Each number is 128 + 24 x the weight over its row's rms, rounded and kept within 0 to 255. Layers, rows and columns count from 0. Numbers have three digits each. The size before them is the row's rms in percent of the matrix's.

# layer 18 attention output, 384x384, rms 0.0666, rows 319-383, columns 128-191
106:140162126117129175143179122136103154127093175135114117142140090129101128127195121126155131163107152121108139121119129118112097135116122131086095095143097152125118159123125079153135125121112130
095:078123146146140125121106098135127105173111098095123115147161134125145126112101113088125158118143104141097152129127126134120123126108116117167143137127134107163131129155156104164157109140138158
108:132085085104093136111116141062145156127095152075154117102130129119139184151118114152133145115165112112105125173108120129130126119123169101096121133145117127129154155114128113136139123158135100
097:120120104123152144104129128128156110129075137128097135093134115164108170154145117130114117111142117140116168129112120168163156098104108113109147128149182156123104147119127091103143130122168153
097:125128142155114156085128103124130123164104137134131115125118109113155140131139135134105184136130122160112157133116156142157151113137108132105072126099148145134091122113081096135112109098136109
101:163117129143145117154118131116120157128157118112082140192154126134132166100097110109132140135136132155154120127133118126110152150083133145117179155137097132119120099117100185117114108132087111
099:155129122136139088140131122107110151111102135179123091125099136093172179141131131120092065126108128155111098125147102160121078130117125108128125083107130085136160095107116132131124103140128122
095:113114164118110148120161133143134116178132111101101116127126106140110132072127128139089139126127113104103141138118180069137132104114125110150114125127113128138111114134156121145130106112124091
096:118142136095163099150116123106146171147115133121126076162127109145120132172113113151122145117112148159111125108141132141136124137109125129145154147140149136131119122110122118087136112167121126
100:177128135159141109105111137106115114122119150166164138096132121117092127110102151144076078147101098120135112149155119159102135157122130139105125105097166141152153193139139115126046169169147167
104:178094134097121159153157107094129107144130124118106132136135104104193137130135106154140154083148105138108135094117130133140116121163135128144108135172122100113148046143079112139111082121095115
099:113068092138115081095095119112107125153118123134164105163134131148138161078169127143121145132137155154141155136182113143088119147103137144128141097091118110105120089150148079124096125160114142
097:141132126093125157150091126117098121138175126152165156143095112091141139140114139130173139137142120102148101131098122138156151140144110068138107086124112171148166120090131164129110119110101100
101:120084165096093133105156144162089140106141129145161111137128138118117096113132129144165175099104146116133133139139167138117083143121158101137151127142127120157139150145132139121091137089139120
100:092108158119098168131106111122135127179127125111154150104138136088176116134081108139127122154122111146130180151086088156133168125118103107124131115155148131128117119131113100155130105145155113
103:162102137133139160110126138134092102137116129067121075186121136133162142129154162123110106133114107126153147126126149162107100153109127141115164124148111121137103080156090132102135147091125143
100:124142149143149134117113148146183147124100141104155091128135091118160127121133111101131137144134109132108180128136129136110132104148127137102160115149134160186161117091158106108173131142116120
093:168110107139113103155099097142156143127163138115130160125154151132163152143123118157109131109115074135128099123119144138120135132087126109140174113140123158126102130112092172151100167125131127
095:154142121107123147117135114149135118124115139154129136138165141126172108140143151170098145149154092097107174154127139142147081114098139157123086149108141117126108097152105145133107103146167102
097:111150125117125130130097130111141147192133126172114132142113187120148124115112137170174143114156112138150121118150126131165126164131103156134105167122144108104148102120146115090133140126109113
099:175143125078146116148088174117105142167137100116125111133139130088112125133142139105118140103123108110120172157113133109131150112112107115139154157140116131102102137119120130170114128120142123
099:158149088089115136131118164095141164149147094087141138141164138127113159163164134135152125150148100125148150092121115124148179164094099086109164137074124115168151111106116124122131150159132123
099:096137127153151134125121116121111074155100082164132139162141131119140122161116083118113108144107164111125118107116179152162109135129105141106121128116115135118145124100113159172118118153128147
105:138123169140081125127100146132121135140116147157147161139119173128142142130136120146158112149096187145169174138119175139126182104138119089136101139108104149069123145139128097165103134104090143
095:118129130110137171107115148194165129119155160154115152145088140126153140118094176153123135143168119151149153133127122101148125152110125174115112164133108120133135087099115146132114160101156128
091:128115136141098097105132136118102070143150140153112092118114144110156091148132144171141132108146106160133161150132137117144138153164129147123129093154082130144141137129097123111169122149134171
097:108130140097096127154147113130119143142141141106126119152121127112142152106125126118174154127121107076125152145161094121155111126168117115105128133165150137179082126117150127142112106119098105
102:150141133182096092142121156145133081126117126145140120147112114162171119152129082143100123147156129136099089123159111124127118135142099135113125121123105119109116118127090151112124148090116094
108:114110142085130105103154100130162145132095103073172097110142122145135149097084104120128132130132149140145174130124149146095101124105134119121160125150148124121145126102122138146117129135120153
098:098121135095143104129138159156143133115129106111087081158145133086144108145111134138083143135123161123125104149123135100106122124111137126131169140164111143111167153126143129143143148130178134
105:123102127106114147103090123143139078150105119117103079132144164163098128110146147116078137131112112149139149135130118099153110139154112136101176139159094094067100122097117127128136095149139148
105:120146097130143111135167108119099156115063180178127114157104126121143127096110152128170137131135123152164133151121122093123139139089161200107118131122127091147117118126133146134112116153155109
098:160110122124105135108100145135123139170123096180140131120118123097113101161132096130113089155194119148115121111134145098128143128123137115130091138097160161187138163133090114162138097160133099
104:128110171152168156134103146084138155141126101162136131127119135124109119126128130126104134112150143158104088107105106144134105136125086135162100096141156110142137136110133112088156142145158116
096:138140098132111108152087094087149162172127132133157153136135100098094119108147133127153144154149107089137143150115125108140112139107095143136118119102101095127125125140124112107165102123096175
096:137131140093090086109112123120148128127130196170095100127094134098116092125091129141124152137130133082107160175148137135127154159074159118124100161166138146145110154140099129115116130097154157
104:130119103137125058139149135158057096116131144153097143162107144125134116110114190142153108123113126132147138087147100110146093158142103127141121123125090145105135118113104150114159125155089156
100:130112117125152130183110125135173151107116091111156109183098135163159154122132146119132127164137122109118114128113107146142129092143168160111128143108098165153136080046107111113172107157117107
101:104163123134136090120170106171135132145117107162096133172109104096136088155133139143122109114098129129111109094150135106181109126097114104152082144141096174126120128150085104158125135140116122
105:128145108140119128114140148156153151121117088125092150084127143092053116169099158151175112101133084108122102156135148103143130101135138135158115154116162096146147148105127132144115092166158100
107:122136128140139112115128145126136116115123116121122121113101193082150145145134104098137073145114117097128134099123094118141145150173108096113113141128104148116118086104118102147104103163110149
106:097119106107116132129133130139102143102140168125089101128108093103122108107177144121120101135118160116155123132137122160097174112121137117118147125173164163153109113113115097104157145116134125
101:106151134131110161141134148091114138149117145150169109158143155137109127076129118093123144148145153137120149111105113125149151134124138145133122155144082097115108148140132103146158133138121139
103:143168141126121104106123147157125156121129143116165144161142137091159116136174153159081088095134088118139115121167081139139126105137116135101124124161125111161136119152145097142151162154156136
108:125106151099106151105138120112084120107149147127120130127146115161119105116104140127135110179123114133140138099117141151108177136163140106111142116132152116139082123130135151103094163094126118
094:133137136119134129111171163092132165138104137170098149103115101138115128140109149160154128124121106121150148129139137122139140130123128182152097125160119065136108121136101138086106125092128138
098:105114145149107113110129149116138134122082130122213137095121112115082123083132129112135137138115140144109106115108115114114138133150152160130093088150138132198130149135123141150104117165125095
100:107081100108144140136111130172120154178128092097120113140176120110118106126134144152110131161098144170141137077162125114145104136108103154183152141116125095118150131128142154143110073118075101
104:122171113099112106115081120125161136135141097083103121086089146125159129137110176176099131137105182142164184142188122173152132161099149135129166110122137120160143134156130142128102123125164128
100:103163139127173109141139149136147132148115103116142129120126158076121155109073111179105108151108127137123142126127104088122108133131097110158124137170100123116162145118121124148118121165105156
097:101164146120070136108102140131160126164146141113137132114142121136165129149098112114143147168106121103129124135119176102120120143116125131121146118142110154164121133141103144152167095143101121
097:131139106129134153165157080098115135127160137135085172163126093116132144072119155098145139145151105123161106178104099114155109177085095098071135143126106142159126122082118148126090130154137077
092:072118091124125092137138140111129147182159135161138171133133111111137110080143125133114114152148163128154135086147113126137146151128112130134114112096118067135120105118161109134150114130098106
098:104123156116114083104131119167145110135133144102124152152085124122125167162156137137127095082122154119117127136142148129093101150132123138114186143116109133131148093149140121139095160152112155
100:138115120136107084099110150117131189132132068092153094157159129168117127100136131118089115137127162157162145133175159117152099124100170108126158118173115126125098114117111116104154104159105105
104:146131086105115175156178134142124106123155155156131161105141104137154135159112135099110145123122101099137153106123152157116121115132143098123129129120102134156092116140126135107145115157129167
092:137175090118140145119110127144129147119120135122106174064103145091102122100149094101131111106095098112117139121154145086144112152112108156117131161118123132116157103132121080140156115193148137
103:114099138117128109144152105116097159134126159137083093139145119116125149129120127152109108171160172157120134123161118119144133166151118137135157160154123134104150126102120094120075139116082152
100:139107094137142157119128114136159136145101117115112116125091080115136141131154148110121139133158112131092112124090123117126142064131139149139136135173147163117124120126127124133140158116121151
100:137093132168126103114156118123089130133121118113132119130121180153155124122165107172106106098139118133142127137130156118088116099123128087138139127127127121123136115156153116158084161124172119
095:162115141132089114118102125111176145124132126113127092103109089128102153115119123127095152112093131122089161101172120159112158072087155120119148128168174154138127103093114113136096138114109157
096:113115131113123131131120125144117114084137146134113152198100098139072142126138121157137137135140134112108133110132157092182134133132137134116116148152083128115111130138142167126121094105126104
104:160099143108108125146145127062130133142173137104169122136190180156161163128127102153115112142153107133151180137137109129097141123132098081122171141137108124095116138089153078168144132169116120
096:142151133119125142128159187133113114141127112124127132163111093121123153136146164135117163154143105084121128123111146147082119113107149121132136124109136184140095149082157117140153124105153116
099:086092158097123153128114157133079125127118104117189149066115147121151119128165151102110148151145144141085160112137101127130102117164132150184117113095153182148127122133148103129171072124154108